Weights of a small transformer language model: 2 heads of 128, MLP 768 GELU.
Each number is 128 + 24 x the weight over its row's rms, rounded and kept within 0 to 255. Layers, rows and columns count from 0. Numbers have three digits each. The size before them is the row's rms in percent of the matrix's.

# up: layer 7 MLP up, 768x384, rms 0.0721, rows 44-143, columns 0-63
# down: layer 7 MLP down (transposed), 768x384, rms 0.0755, rows 44-143, columns 0-63
up44 100:109115134150119109090148106119135121146112124111105114144122118136157102123118117123140160156092139143073153157156165121113117123141101101149155165137117128117117163105167115101193123107161098
down44 103:114143088072157123146172172152160107130125105134162129096136132121147119147118123130124098131172149104117067097153174170128120140114130145129141101105144149152124146082125158131148151125116117
up45 102:143104147126093127119141127127140150094115100140109113178140183104131119180150119121138140136145105134142124132109154149145135120093119103127182160115151136148111089133139146116141114076106127
down45 107:104140138129125172117139161140123143094097096127153126120153147158158130079161156137177092132154130121119153105122112100151115143097163145153120121162110137120120131123111108148111127113128107
up46 104:142146100144120145140159155123128139123119136083154171138094101188142123105148142166085145128137068134143127159124163130133140117145156150118103166170115108178123118091102141131127098152152156
down46 098:151126117118164141117082148115128133110143112154130166091146139095111116117094108148149101099124140129127072099119162106117151147150104090157119111121143161145155119152136169099133163096118114
up47 102:082117085120155110129153091130166149143106126130138138139124099124121109110109181143147133142122138143129186122139122094117133117122135127112152109124112104075137139144156114128060119115120162
down47 094:144121142104150140133104140070118111147117127147100122128145112157110113123120133152147082150116135099164116113150124135127127154133112138146166193084084070146173140087087145107108197152072109
up48 099:167131119089132148156103109131110123141131097139146090114115156142121147153123102143142162106121103116132084048160150122124109151126090120160116168141087132153114074073126160131167160154117103
down48 106:127118104156159143130123205149165148118126171109113122110109127124148127126138140129117110110142123120117126163116109121152158131191099127129120136144166202163158164143086139088118133131129161
up49 108:096161173101078120093141097147143139158135121110129107158150147177152081184157162117100121119143126135120118108115156143114125111097153083098130082159116131140113128138176161132132138106124132
down49 112:155078111091156109116097139130116146112138107134109093097137133137152126094128127108119164141119146086189110126115106141125128157135125133176091125084140148138151148101158127126140092125184161
up50 090:188118157113130118116119106092142124129168137142138120134116171081104138105157081091072099149147114138153108136130168070132113104129155117138124128132156113124101131139122157096127158122114105
down50 081:115177140129116133167132122113120175117103120149100113121087126149134107101076115131133095098136126152136109131155128122166142120132128117089074089160113099163135118039152145133138083127151126
up51 089:096125151122128147136103158152145098157121139128106175129147152130140116153122104151109146098100111140114156148078147122195126135137144119139102133109113142168087163122130094131145135142092117
down51 086:118132119099118135127146099130151130056097134116125079140093123086083111133082134116145149137140129144085103109122146132142166121140116114137122143145106159123138122077114150131131110106151131
up52 111:142163121101117079108111154129110128146101130180090160178124113106120098111167098142133061112159093160154135139145160169123117120132127131135130095116104109129104116131148174161158123112119134
down52 106:112086151144118164096128141143132106127134173108154154172137124128121187105099135093120171115125171089141130107110123074098126118125124148154125141116155112136165159121159135145100102110107134
up53 096:121129143102139118104119106117142144155133106115131124155114115132150117126114097137138135099153153151148118144128093135082151164114131131138195114163144135119136126150123113133147149125164144
down53 102:082155109121110105109124123119102127136138118136194105117127124144090085149118156122122129150113116088109143114137138120143101117091126130091118132140133133095143156107109121097146117086117140
up54 092:104133152112138108118081103132103146148114114106136145147116102107127130157164112116085107084170134132145123131139131127123140143172148116137128126167164118096120094137172114155115162099128106
down54 101:152116137118185121124107121120168121118155130125111145139139153103091111144113127142085100099121141101131128117138132112093158129106178134155154124144121135110165118126118164112081156145152110
up55 097:128118103117127095111149165105084145149162100115143173135134140124126105100152165151143170112100132133155109079147128123132125164096136125115123104122129139139106117120132076118143107135139105
down55 098:130078152140149147134150101135171111140127134158086099137129126149137089146118124080106138158125177140144147180132127120120106104135098114120110172122116140104122148079118108145113185128120123
up56 102:167076155116142163163156171114097138114144123099120109156129133156123141119136115113080095146126105132124142139096106123119161156161121139152092136125099127119076143135135147110107127109150098
down56 101:108162105134133105075129104140115184110119130099151152128136105114128143107155128124126149131131099135159092131134145089162129092142104119141130174129117167162148146144142103150188119119151115
up57 101:145104142095171095138140156095155131125067118116127126168127151116109088120134125068142128173113130115143133121084118114137165116097124102138115090130081091139155140161110138140115130125147122
down57 091:135131146149115131137092070083101112082127144102149087082101125150141165144131109124150122094108139136116155163131113140107166088131147147136114126091122113138133113134132130099143118136106136
up58 104:175118137110148075139099165122093135138085078115164142128121143144129110151101138125092139090150115102129138108127131130125123115087156132154127143130158112130136150143096140105151122174148140
down58 102:114146108129118137148160094127112123117161160136132154149090105128103126109160094144166140113142111132114151145099149113157125122168133109078109135136143130150162117124145145132090150112161154
up59 099:111119117134157110138100168133117093123150155108138145136086094106133101115093166179084124116111099166094162150120121192152147127109108161109151096091096138099159106139094141156116145150124142
down59 109:114131168102077116144117143131166109100128116109103102126153140123132165107173126112118069143188144132103125106152117112152132113133100118144138126158164115101117146167127129129169097129158112
up60 096:106118188119098128096184102148104088147098144128133129137115138098092098115159153118151070123110110113162093123087144131082121196133098088154161156126132145137142142122133124105100055142133116
down60 097:135125128120129104147119100130176124095133136131164162162092132141098117139093132133119182149126106133135157120106090150106110118152162163134105097094140144087129123093118074141132112108112137
up61 087:123098153163147120119136093139117135136134127126109153123109150166125114155148139129090127141104120108117154144107082118169103097147134154102135119135153109090179111137112122173127131140146133
down61 092:125157150073107162148141120101189113105095150146135116121079113124165117116075139114144149147091137133125115089083113144133140129146149121130095123147141139111135118102163131141121161082123160
up62 098:120145091107079152122152146121125125107103125092136112135099103128152129129133122138100124125147149117185131123102133101148132177129109146171121147154205141152136132106136148143117136155129132
down62 095:110120172103116111141148103171104152151134140134145106143083162173128130112123109171114112136139144129127168148152168155168080126127069084090088149075078124098126125119146118082163138105121151
up63 108:064092134116157101138061163140137126094125098177126140130059146149099117107164093080166138123113109138122132128130168129129150107117133120121121139144168131126132127171102103175095123160139109
down63 110:088160124141149134137147142138154090100136124122144176114099121129137089132149104151174123110131105165107101153147092156134114149158109115107133116147100156135095130112121112128118145075131133
up64 105:109135146117091153120155109170108124069129164116099109106125129113107116145151103126122147110113113143150101119123127124126115175141122167137128140101126179157119112081096131084129081144132100
down64 100:145122135095115138044112115112166168175129150153143156096145125134142135143116154100140164154106121125108143130176143084157131153144098113151138082158115085142151113126107119099124174157100127
up65 101:101152172112109161089064159162140135130117135115142162127139161147087173115115071170103136119096132086108122079153142128107114082136178187151148155162144144196116135092117110141107130144157094
down65 100:149126104125143162120153124096133124125125168137094115132091107141099137135131133134076151136168099111125135165103145136170127086168159101149117132143109118100137117141074157154131124146157130
up66 088:107108116155166135118147129092108072106111083131086124121116097141088116140139096172164148148107121128104177085085133159138102153134093130138111127122099132107137155131108104136162146155128140
down66 094:132122150110137158081142139157100166135162162159112155103141137072176124104124205128097143112137111091133128150150116143119162113108138177125128129158094085107132100151137122070137135147145119
up67 098:108153178118127159125146126145160140110117109102142135108092164074158145108153074148133152129102095142085072106138124135111118140104131141117139141123129127163100114119170103135134125134098109
down67 097:156167087181169131145121127132104115150141118127142132127138140139130118132108118111134102100142113166111129117100117145145084099158098110145094114139155146114118162154143135183121111109161091
up68 090:140147137116094103127131127137115129130156162134158115113085152142132108132108107106125146116147115137118113150129164163177108137158086140117132126131132116142098167085141121194117128157161119
down68 099:131129156127114171100187160157145149100120151094167132122179133140147149143131161121150098109148143126135112132142144169129125098134136119138136170140140099110106128151100112112136122170130134
up69 102:083085142126104117105123102125097098162142140131131164143134149104129108136167167119120129092120139136144102110149124135103134101139133117174145110137100124129117125132150146108112140145120154
down69 116:141134112101116159167109154110135118106113129134145140111154102120136116183116128149173147172200149127130113155075156139163169177161134118119144128177144111130097118135097113162104084158099162
up70 114:141108124158060187162087135147145138142156116086110084115102130124152107142142116123137107122096121150131095180118096132126119158110127137122118167139120140133173090136142172114128169155168116
down70 110:101156093154124133110147110144098109111111116133120140139134113131086125079133129092133130113111144143135114119153162157102160090100128136169112133121145102127121131143141106121115131111121115
up71 105:129085150154143148104134127092076061115067125138131153132126120115174115107102120136118121115162153111184176112121126103120132132106123153192113130122116126127152142119121135121072139167145098
down71 109:122145131205129093166123113130167119127169161137092121161178131097150119130130147139159141086133100141116126124100161157151156122172132144152099136110175102070144124131110093151157101138114160
up72 097:129145149155157109092122128121127106114151142107124136112118126110104140145111142116135142118099102140095105143142124128151090149105130158118145197110115128117095078070161145084129143095102131
down72 091:126097117129102138128143132153109133127100163142142144181118152103106097090147099123097165118128115108128141094136140130125128113125076113116174104112128146106156157150093113154132137159091104
up73 100:129128155154148161109115136136156106130120120141131093085134143130163107166150124112127072130096156131074148138111207137139064134107133153140113153104165131154110097121142141153100148139096144
down73 103:124134132112123128117151095170135117098106090121159112155089079142132104142138096111113162156116104140147162170109095103147119112146096186097112118148135133124140128131097124163132123138155110
up74 092:146147136144123114119146120137121123119125144147110123111124128097113098114122111133120102119111163134107175125128118091154107113149083170184107127150157105150077160121138152151126143107106144
down74 091:105072141134113127109158107099145115094129125133158134082158160147110121136168153115114137120099140125171154120093156163091129163108156096095105136109161147104139144091135116120153129119171132
up75 113:120104124116126131116154086122114127148150144148139144074113119113096138095118083121135079077128117122115122088099154088155146047114143108112149125130205161172145091105105139132119133135149142
down75 108:126126107125104176135117125132143146115127117099087129162124106135143092150112162111154150132140082146160121152174123157114101137104133139122121140147039072080083166100112129136161129110120124
up76 114:167104141126098112162110145122066126131153155115109117103138104106123153135103098125139096128112107152135150135128104107119127139104105161113158159161104086149160117149168116130155181107114123
down76 114:162101154134182156087144098121122156179112112149145151150132129126138145147129108099145091127127161114104051075104102147078120084136150113118118074130088152134094108101135149125124120167087143
up77 105:111086107112144115147112144120142091114121139082101092136109115105133120163167116165090108118158158110125136073167112157098149152156134120103175151070152099140109151145151131127143115121108175
down77 108:135182084144154107139154135102131145109119116087104109117134100099106148118120149100143143155146127139127135171167127095137144117174127154109124127145110124156119111088079152148173132133144089
up78 101:095100148159137110096075125186122137124123140146141078109134097131173204116128141107114104116150145167150147140101107138095168146108098165134112102137168127121125113139116120136151099150136128
down78 107:106140086130064168133158124125095120104130154147094165096113148128092113123190119135147104118087112138085115137146125182119100115088170108152118130155116154159133132111176126109157165121113098
up79 110:117136163121155079137172086133130136153135113109156102149116158158133149118127141101119172163109133159135088122126138130153159107103125098140110119163075192127120143115140131092104093126117159
down79 104:137111115122107148122129145116109133111102126149116126162086165131133127134129083153117106135097160119127119134119117161143094134137135120135101094153136156123137139179114111128156130157130095
up80 107:091137102148102140125082186115136109131079124103185123154126124093133165125148144122086111185106106107134126131143144104111141168142125117099132173143134097106120115136158146131162141164106124
down80 098:166172133165090107152124115142111154123124126110118122091181119137088108124102092078153160152139135115132108103144130109109136144101139148106138156145123119129114146145114144127108097119124156
up81 096:166157163111165156101103100123137096152137095111104087119159144146135087129145116132133108093093152085147119101110115099137090142172134164109159099119151147108127112129073119097085135131159154
down81 100:138140124117136125159135153167154154114130130128138099115118107146119140084102133112152128112172126139107140108121112096125123104102120152159097114135115133151140129105123124120130144092124153
up82 102:139153106127154140089061132143140106132113144128129109175164139125116064121123184119117127100102109140108110164127115139129136120164138081157114111134106119138128144124135138160146131089145138
down82 104:136128145104103110153178106164127149154136140157100129152133157114075163107165096163119108130128103123130172129181168157144120136113110161061134163113106153104160131159123121083125126101120123
up83 100:098165147122111111115176129119086117187102152093121156119051094135131164091093119161124151139139104114131178133141126094116091171109128117139173141088149124145095143109150121145124149156136133
down83 093:113136120131144121136130117126139139126156118151140133119112128117133131166160116131148157146113092133119122108108127130108135133130127137133095121110156065122147110109156109151183125130132110
up84 106:130133134137138113111119123148111107109120126184152112143106097098116088131133172152143092114143140113129170089093169111089091122174129125113129133080113163131155122128142145142078150131156146
down84 105:119132159077135101164163170138156139135173130109169104122112125113124131169121122125119132140122095099095101187118147092150155137152126142167134082170114124133106115127111085088149151106129133
up85 107:113096068140168083142139131116117151069142109123131167135125112121119168131133143130139124118127169120120147109123152120144122144121123132121077146136161126122137106124112141126120132145111158
down85 104:119102124166171159093122105106149120110152133143127109149170122112147165064124152132134150143109121161154136069122068173138129118152126128132160087170084100140127179137122147114097101119136185
up86 093:107156134132091127143115137086163134134121140148069136138132098100084137162119131072117096109148119166148130109109139124111146117100112142149113144145180113130108150138145124133158151082133129
down86 087:143084109158155130130121129152137112108122125103170155118152156122146120068130116154097081101108134107146141131127101104129129151155151156129131123097103120120123148158149169140113126157157119
up87 104:144167130137201112092152136174148153099107117134092116163116174137082167138123103111143153166110136081139152156097112109111115114121121135112123118138101169183105123103172166123171127125140145
down87 104:105158127086138105131166162162117132158120128151219147125174094098138148096140138158178099116095134113138155151170104127104132098122158133122135155118098108096155119138130112134126145151125080
up88 112:119113169156146117106116121130150079135077117118135108121140166141119120152179135144108137153122144145139083145092176132139097144104126146156130182116113119135128142143147109099144159116145121
down88 116:136145139136129151105139124103118118173115143122103099173131088100115107118068154128130126110160142111165157129158120120137145099099078111123171137184121126127076117131128136120154109151151115
up89 098:129127174116137115079145113121130142137105114110140107089135116110146118153123098125101104092137110129128160135105164120127123109127110095165169121118153167123134103125158163105093110127145170
down89 110:155135151088122101140118115170052111154137111142107134114128132115106112127075108110109132104122142119138122156181121139117102135104141105116124168107137080168104153115081088141097114137099095
up90 094:128138119115112083155124177148114128128104178118135145120091112125120132137135094113120124153084158117117138165107111172106133107095185114138114123109120137127142126150111174117108180131135128
down90 086:158080153158150146141119137147152142119139157097173104102133099181170103114109127144125137152135124136161132140169102128170126117161123079154136154116130107124076142095139125120107120111146120
up91 105:158150132175102110111130168126140134149150138147144158147149145126142062095142142110137139154121132141153127121166123129132149111156126103095176172125132140151112114120139064135118138138128147
down91 100:145075128110144178131121143085078117138139145146128126132113110125111157120124125120085126144127123132117115093122092116117104126066126111084102141101141132130122153143091170104137133121115133
up92 084:126120146161153159170150098170131125113109188111154131140081114156135137144138144138106113190102130145146136127105120098141132154119115159084137134173136125087124098103133158163122110138160093
down92 089:108153147142174147091108147147132105126103107135150147156148119147112146091122091097125132111114107080125079131165135182123117150116150143126103139155123145121072104069111085104135104122143115
up93 096:126139134103167123161159128087176106142149172134155142114150159155145101144128169108163137147118075099130167163124172115157123140153120136125126144089126136095116118101129147126099154123152171
down93 095:165129121086082121172129148178167140113156109135107121110124114099107142102119104147124173132091126161165121147078094128164137104148134175158138146109132153155147156089142140110142092102120130
up94 099:094135108136118092154131165102130129145127145136134144136136155102117124099095118153131184114124080170107184146133151128116134158093124129141133125158141127133146142141109139139147121114176086
down94 100:120113130129146139127182153145122102173146153164145101100144137102097123115111143130130112153149107130106147098114085127137086142156133146146153124133081114123143123130114135193100095088109143
up95 096:131153131110129112132164123146116117138084147140161140160100087135113131140128087139153132136175138155080072174113100114145117116124119150100165133160151107188132129127115159088140157108149111
down95 095:142086113145122113153104144172150112121178147134112159116120139101139109141094231174075107128122139142150163129150155157131093153122137086168175124126139161108139137141179143120089127121159109
up96 103:139148126154111107085145148150122144179167127179189096134116117123137143106127129135143116094095140144112108139136168148137116101098093133143109145143133116130132138108110101140141115140144108
down96 101:118164124129164096121131160140112149136131143119105115155161085155119151114155168107172138160117143091135082115122135114131152096124120137151156111146133103118184149143073142121128106103118125
up97 103:135149154127090138148079099138138081127148138157132129136109164080144120163120123129132082149110118122117090059140150100123085141164161090130076150130168154167071159143128154153172107152114131
down97 084:140147105128130119117128132115135143133126158108183153111145128136183115117177127087158141102095156150114133140107112140156157133122116141143135120137126112166140154067113169116109114186063068
up98 096:153101110112079104117096117099130144122153112098101122139147117126110176135143114111132132115130127135106124119094174160130108094141153142167107154131110154138125101085115120158157063105137086
down98 098:113141098121110083114130124133127153121122108176146111116080135102121108121163185110165100149076116111123112197110071105114108142145104177111183106169127106151130114165126137171114169125115110
up99 094:109137111156058101154147144122171135147126147156128138109141120110126116127123099134127087075077152147111132149138115158096095130114090144135158083139165126135099111129133150134123123162144148
down99 098:120118140130153152111083115112174148106122140100114113138156107103166151116152163122108120162168141117101139159152113144119157119136175099103159160188084111133133108153085096110151128106117128
up100 105:141153133076149132098170149162111087105109134112103114158162129122090131129102082142128133170155088118121127165112097117113087113175157171117133129136125132172149120187169128144126145150142191
down100 097:124121142125126125104125185133114088138118099141099148106106179153104139180126165172123117122103094122106115132102114131143153127158123116119139103087052156115165111127079140095125105109184103
up101 097:173134109086157095116124145128165147099100120131104133117117080130134138115135127124166167097136114107149153147114144069124164119137105089104137117093122154119151172108115123130145137122138125
down101 102:106129173167119063134124133126118105142126106107132130125139123119143107177126198133136107154130112137183131158168124160165119152131149153151118127159161135158105133144146112137157095142182115
up102 105:171134095125134081131106079144140130124116121104115127161159144125113131151140113120116085146150112135103155083138142140157113105144160114135147104121121151082124120101117130145125100125161101
down102 098:101117108120133146099160163129139119099152090172120124109126147133124149140161146080118129072131125119111078191123132096117094173068150148133146119117142121138126092139124140127161178148106168
up103 118:124143169090132104161087148134135142162130150106146154164114161147133165089134129148132124135103115141180151145159148170132143151172123081141108129152135135111139109147115116111124145093128078
down103 123:086099097110119131139096108122082157146138113135107134109080148100103124108105112103159141116138137103117120124175144083114128103125165145111128109077133109140104128108092110103145154078089143
up104 086:143098140116172127107161121112115126096122102096126124147143148120147108162130187096147166116154138162145122084090150104108143155108066134171109150115123116105165111117160125155105096108117084
down104 090:163137136129165127119132083123180168123093120164184169125088079187152157140100152155109120153136132060139140116164142139138119143159133185143155106127121117124106121104104111114120155091127142
up105 105:152090170102130149120119106114124145133132123122103162097146132127146108063149093137124108162112155121100161141128169137128144102115135118111130141148103057103148133132113130138150109151147137
down105 098:135111116139101109117101125114114162145144094127153125141156145103129145143081155148125127140092144117114143071123144163113096067136145134182108103112103150148115166150123163122151102167105126
up106 092:139143130138127113086110096090160130085131148138116111131144125140127108149135153124136160148124115151113114129085165144101129152113150115161171086149144114134138089175131124150117135102113131
down106 084:101128189145131161071151121087106121128176103122169130166146109141137123127137122109130107102161121117150128114099181130113131121080149136155091142134101118098119129122100134088103125145124139
up107 094:153159095133151105172135137156045104126103170090159128124101149144098162142106144092160159147123082116149100139153115132153169119139135129116166151150105093141116094078164110157116147128124116
down107 101:087140175139125090084158128137142147129123105167131108116152127131143118147088087135131121118153143145131111092109128098116153142135105127122150134136137080139109130123151133130140121131109156
up108 103:113143138138136098108125132093131113126125156122112138126121111071118100127123135120180133104072103150159139144134151086105134130141156128145149080149128183120109145102128153143078173111181145
down108 095:136119151142124142129114085151082160150144144152155119149107137186142147104086142151102181101123187119110110102118086159126126101130141143101147149109124113124192135149159104116180118128116153
up109 100:197159147084112146111088144146145118139152089137145108128121059157172170125125185134145099159102074122120128148130123151151128101125146167126124154118139111139116123093082165103142110173138138
down109 107:143179165101136146126124138127126135132158133110150142130172153118116096133151107118115128172149119180143144106107157127118103140142069106168137114159129104111140182117158142150128111080107133
up110 103:137145123117154123142109118125074145163105167129145141143166127153146095136115114134078108094102180121135136122127152113113135127137125067115128136162133139105060140188100100096163155136119131
down110 102:148132129148153133111145129084178150142138124173158153113115125112117147107159115081131146141136117128122117166122089175126108103140140195117151115133117101151149106109158145141114127126132131
up111 104:146108100137080135096104117120093137133117092137084125143116129144144100151154101116124086126175088158130093152122123115128146116129111111186143141156107110154146107095127107138145135077105177
down111 100:090121100150160101159130103143155107117184137122157135175113148131115152074141166106100151180150126125132092154126132134120143147129133144144125145126137178122139145146134188135150150134106104
up112 109:117076133164114116140169101146148128132096109121122097140143102151145111175133122118134102154184109130111143113149128175123102148112146110126123159108134201146147106120162106140109118144141171
down112 101:140162152124116126078129110089102106121135137087157152126131102138124190076135100128122130115124180128120112092125132135092150140133128118149083154084115135132156110163155153136131164112139155
up113 102:130145170097115103133149162124131109164114095095113100150147176138136110096136103134123112112080135096150116062084107141127140082103146130104128144178136144119148121142112146142112158122139121
down113 102:103114153111143133106114110106124150137110124128171151113114093086174177156158138149106177101135113207134131119143137153143096202128116117154096128132095173157155100148123080135141129167119152
up114 104:146154110137166137126130170127106141141156115134099113118100142126124145114148104133122142112095113158146204159161122107106118167113113136180147130139114142121092097131111164106155141095162110
down114 108:150181123117090169150140127087122130136128139133141090114105118108140121139117103111101128131113126161135152145138120117093147121137115122128124138144119145102116148133117080168126134129129106
up115 094:130096120133117141104120115141120101094127146098120176109101113133127101121143093193181159132110116145113100123121158137200113090150175135144103101130106147138114104120120107136180139149154115
down115 093:141111135111140168111142117116152102122118127126139119122142124140120078116110147105115133122131081140149135078121109148098126081175115123099062161158135130149118143112119184125112095104121119
up116 104:144134088104144148167057134151142152094118143128147104121090091137126103159170144151124143095120082084105115094142139143132108117138123112147141129159127138156083155111132098130139146156123148
down116 097:120115137145111106095158145116103152133155125133140132094140146106163140098129140148124124119116127153164146155099123084085145143107135117100131096089108139139129127143135147159136152139124129
up117 097:128169152144130131146117134121144151194157107118086147149097137136135076123100121087137108145133119116117110156153103111131117112103090116115170125159101097139150080156095102127122098099119102
down117 091:138109152104109088134154094112123094105163207128130107100162131127162100116117112165160115118106137136139182120072165139161119116156143102100064148135154081096111150095145122164139128141136166
up118 097:134147125129152115130160133087137159157146154125143095139165188115110130102118147135077126146135153125129130115098126121147152098109138153082107131144082182139135067118154142136163103107149124
down118 082:124110135129122097102079094146122123123107112107117121118145066126122082122142141147136162099133102153126149086128127157122150124153145087140148121185080111143157178130167111128090132136138099
up119 112:128111153185114130145106142146085154145083112133164178132112084082130116173107178116149105115156149128158118168162126135120151172098118177142114131082161136141107097112121117107142155115127120
down119 117:090116104129117116141101148136118134083143165137123160167103115112127156121128148131118134136112104112084136102123132140148071147161094125129123121120085136123146117126136135123136154111141111
up120 101:141110165142139140136138149092122119098125122101149155136151072105094093122132135135116113130118093130187146082135153134122111142159114109103158163146171108153118103118151097139114125161156148
down120 085:113101091112146130137144155156096122126122146133133123099121153184148132098140109132159143127105138167075137169116120129129150144128125106117068143130120136115151106131146139135127136100114147
up121 105:089077116078107103131137120164146079129110154100104124108138127161116131129090117102086137115090113140113115130134156132099112101167089145105107089163120154131119118129098174114132136099105158
down121 100:129172165143136166137138122125120152121148120108177118143128139128106139128142117156142071140159095159162152116149119092138155110137140068131098112086144121132143151126133121150128139173113098
up122 098:147122096101132121142115099135089121137161181098192094151139121124135123101167159161113128139115172119162119101147154129112172142150119136139109122146096114110104104077107162111136114102139118
down122 095:154121125128140141106111116151115140073112141100151141102091078147129141128114128132129142120152154136098124152085089157106095099129095139112115146106125148105129102135132112157091144134165149
up123 129:114121166136077115157102114120126153164137123152116125161078112099100117122101170066137147129125166110142184156120131120142150106134120128127125163149157067146135116137126103131142184144176145
down123 143:167160156113160111160167119113127091162134147145160169104107120111144145131139132078120123127140104099158128147147133122146137095109099137135136139123105123093129168152127108118121108101122131
up124 096:142109142085138118137161155162108113128126158088143113150107123135178141117096111100092155091126097138125168160101116128151105103112142112137125120135133104146137152085109145138121091125136138
down124 096:121145140114085142150131154101143168113106119136130149124149121106100144112184152100133144148091136090142138112201105117123139138147153096141176111126142097090132114116166132127127112155135137
up125 099:112128136156095170153134172127156130118079108134095134129167176112142125097150147194126119161150193146110144160140129114152138108138102157128110149159089137124115093127124150092163163104145172
down125 091:112107140141138139121138112121147164120079125175091091130145119164151108083124095124102113142123117154169112153116162122112155162111088143164085134161102144105126113109121107155132082113131135
up126 094:119119105100102121150114099160102120178133111102128156170125116103094145144142161157148150121114083115121102118077138148085162133112136116122149101144096097109126082135138123146139134160100132
down126 099:114094137116143148138146134154155100104117082157158124105093117118128124112102127107142094112133146098109117161099116081157124134159118190113091165153142102125110144130152139158128087123174112
up127 088:088099166146083157167109113131102128129149141124141151124105093142058145140092111156114098109124142161125089130160126117106099082127083107100129146073114139180084155107108119086117138149131154
down127 097:130121151082205140130141134127088085144128130148154180107147125094131119167166137117110119146140114146129136129166103153103143102146151154145177133171096127150105106144128142142131106149125112
up128 093:164137119139111103109133151150100068120110148131108109093098163167107081144154119128087090127109175108138080126171168131132147114179090137136121187122100169121138109145125156096112139143155140
down128 099:140157146096114177129127092145151079117147130163177096130150142134144147128138153084133132081134131141153132086199127168131112061124135109114117095150146135140106133112125117145121145111137138
up129 098:132113172158125146144152115145128124151120154145078115149141130158118136152123096110129106122111111173110139133146156146093141086128110102092181135134100094111150130098138154088128132092082108
down129 092:124118135126186101129108077142100141082108118103158105142147096111128104117083148134137164139145091129116144132170129133118129171131126149172126109116124170116115117153104107128153091115205146
up130 107:118120101143112111148137118174156112100121175109130148132111139163152104147147121106124129091145120112104132085176150119137097178147082079149129170161140149114126087121122117101155104096133143
down130 113:112102122110128087079129130151104146102137125083145102116145120140114147087150141108118084108125100106073110154163143100120091076127150177112157149114097104125096127106149086076146169105132131
up131 095:153103112117117130146130120132099131113142108093153077137139118114151080134135154123119108089139114144157105102151142121055161102120103134113131117129143157150157187144157101114145118123154137
down131 102:132136145147153139125093147097109108155148126084137124140120151137120156121108116092157147145128150151103097143116101141108131124140166122159153126110149098159118120131095116146115128126114134
up132 111:120148126108142094119194140104112135143132118109055117132127145162122174076086100100167102162135135115122113127147112148127133130113132083088092117166092162143138121138155140118085127125125128
down132 114:132125065086128109162120117122169070142110102142131117125127180149116117143151123118156156155114097118139112087108138093139141133130150081108141144165130146145150121137153150143104126150141135
up133 084:115126134116134158158127104119114109197111124142120133125127116124132097128137126117140122126100130135166139177095086072079147073141146114126111138141132089137103101146103146137161103135143110
down133 091:101121157182117102099095123122147149080115128133104113115116142151117107118129111110119132129114089142111138117164160143114099151118113100156124104140157115124128107083093143124126109148126152
up134 094:144126158122150130157114114143113122133095132133084097132111156095112164109132121100141123154093167105156082115109126133138095176139126139118139107137096146118116077098144113130110159133101129
down134 093:108152132106095084110093151173124099134177122112126120139120091118123123115107116130152152107131117094140127116105117182150126067123101126156142086168107094135102138112103121153147108135116100
up135 102:115114164130098107115107112128174124142157128147168084176126083166150137144138093140134107110138088139116144155125158136125106113139118095115145125124156154116137154175162143120149125124104124
down135 109:122128138135106133118104097110123104181137141123096147109147109094160124111153148136125115115140134171144151119124120094067158140144084164100152135131109145131120168134148102108090112105117129
up136 103:151146180133151105141091130125100123098142150076137121124163141150140128104137110098127123108154061153193148166092114103108132118163123123113119119165130128135161166114076125129108088102120098
down136 102:133118143067119129120186099122115111155122150119149158125139149121141147189121083111098128143116119131134169094137112106104136138117091125142104163131108107083146121117163141184118140129124147
up137 113:140147098097135101085104110110133106149166120138147123141160105134102102175169079142116121170179112149160147072130137108115154120128130137140134134120109142164069120124109142104147117138146057
down137 120:118125142113097121112137124169099131173115091105159165124151076170102137130159130083122144116173132103099136118140131095093167155145146093147119143153147153091107153135153101136162111137099162
up138 101:152108120132117084155171126126096100150155116089141138096100106123143126143150136124110122089152101107172103104087114124145122120129148126140141153118156150078118130166122133143089124115099184
down138 091:115134137127161158144115104131141133096129139099141151170154133117127122126111125109132128123109159119115137179114113133106139123105103118106135122132137097151140086124147125109119128155097101
up139 097:146117140131142098114103117126124125119147148117100143144123186094154147120128149084146111121114139123112115170183148138065120120127125151161090155177126129158103120149159155118107148106126159
down139 097:140096125120147169124155125162138120099119111155197113083143124123102138196116129144127143159104135128161147138108117136130154145134175164136080147136117125142064159149104154099139129113124121
up140 096:127098109141113092106090062144120133102133126122073098165131108117137092135093101136138136134111129118097116127129105178091087122107132099143138118118123082102135149149108139121130161131129118
down140 096:090141148099118109172119103167114148124128160156130085163155157129159125113149098125120122173154127106106165160131119131140129102090098134144146137125114147128118174131138146130120154097142111
up141 100:151121124118148124125148187169114136112112153087129177144137116081109079127116124112156145122117101096119145184096145110162131134115127158095147126110114170141078077123157092138133118091129176
down141 088:103122132149142148077116108114173131120104098170131089104110133113162154136101139154123154103110108168160103141087120169119117113132127100130124109130105122103136144099108161155139126114129141
up142 098:140130150116126141128159119141145094178116110128114120113140137116154128161105130130156088103142173148159150134170101142138113146148156117104117137114135140129148157103129130163124118110097137
down142 107:125090150100149149154191136107125116098128139122102097141109157126126133132147095134122146137175132114108117104118154109082072152144189114145161121135135131128113134132155138141132137112151141
up143 092:148130180105111166171136143082094098152122149118141116154128138108124105112104164198153166118135135125146126153161123152174136153133126112140129138119126157171142111136125108126128133109105138
down143 095:139119100142157167110078140117126149122111124143080140108089124171158126165101103114074078110131121109135142128134163117107122159095184138115124123116149116090131152128107124111136104088126146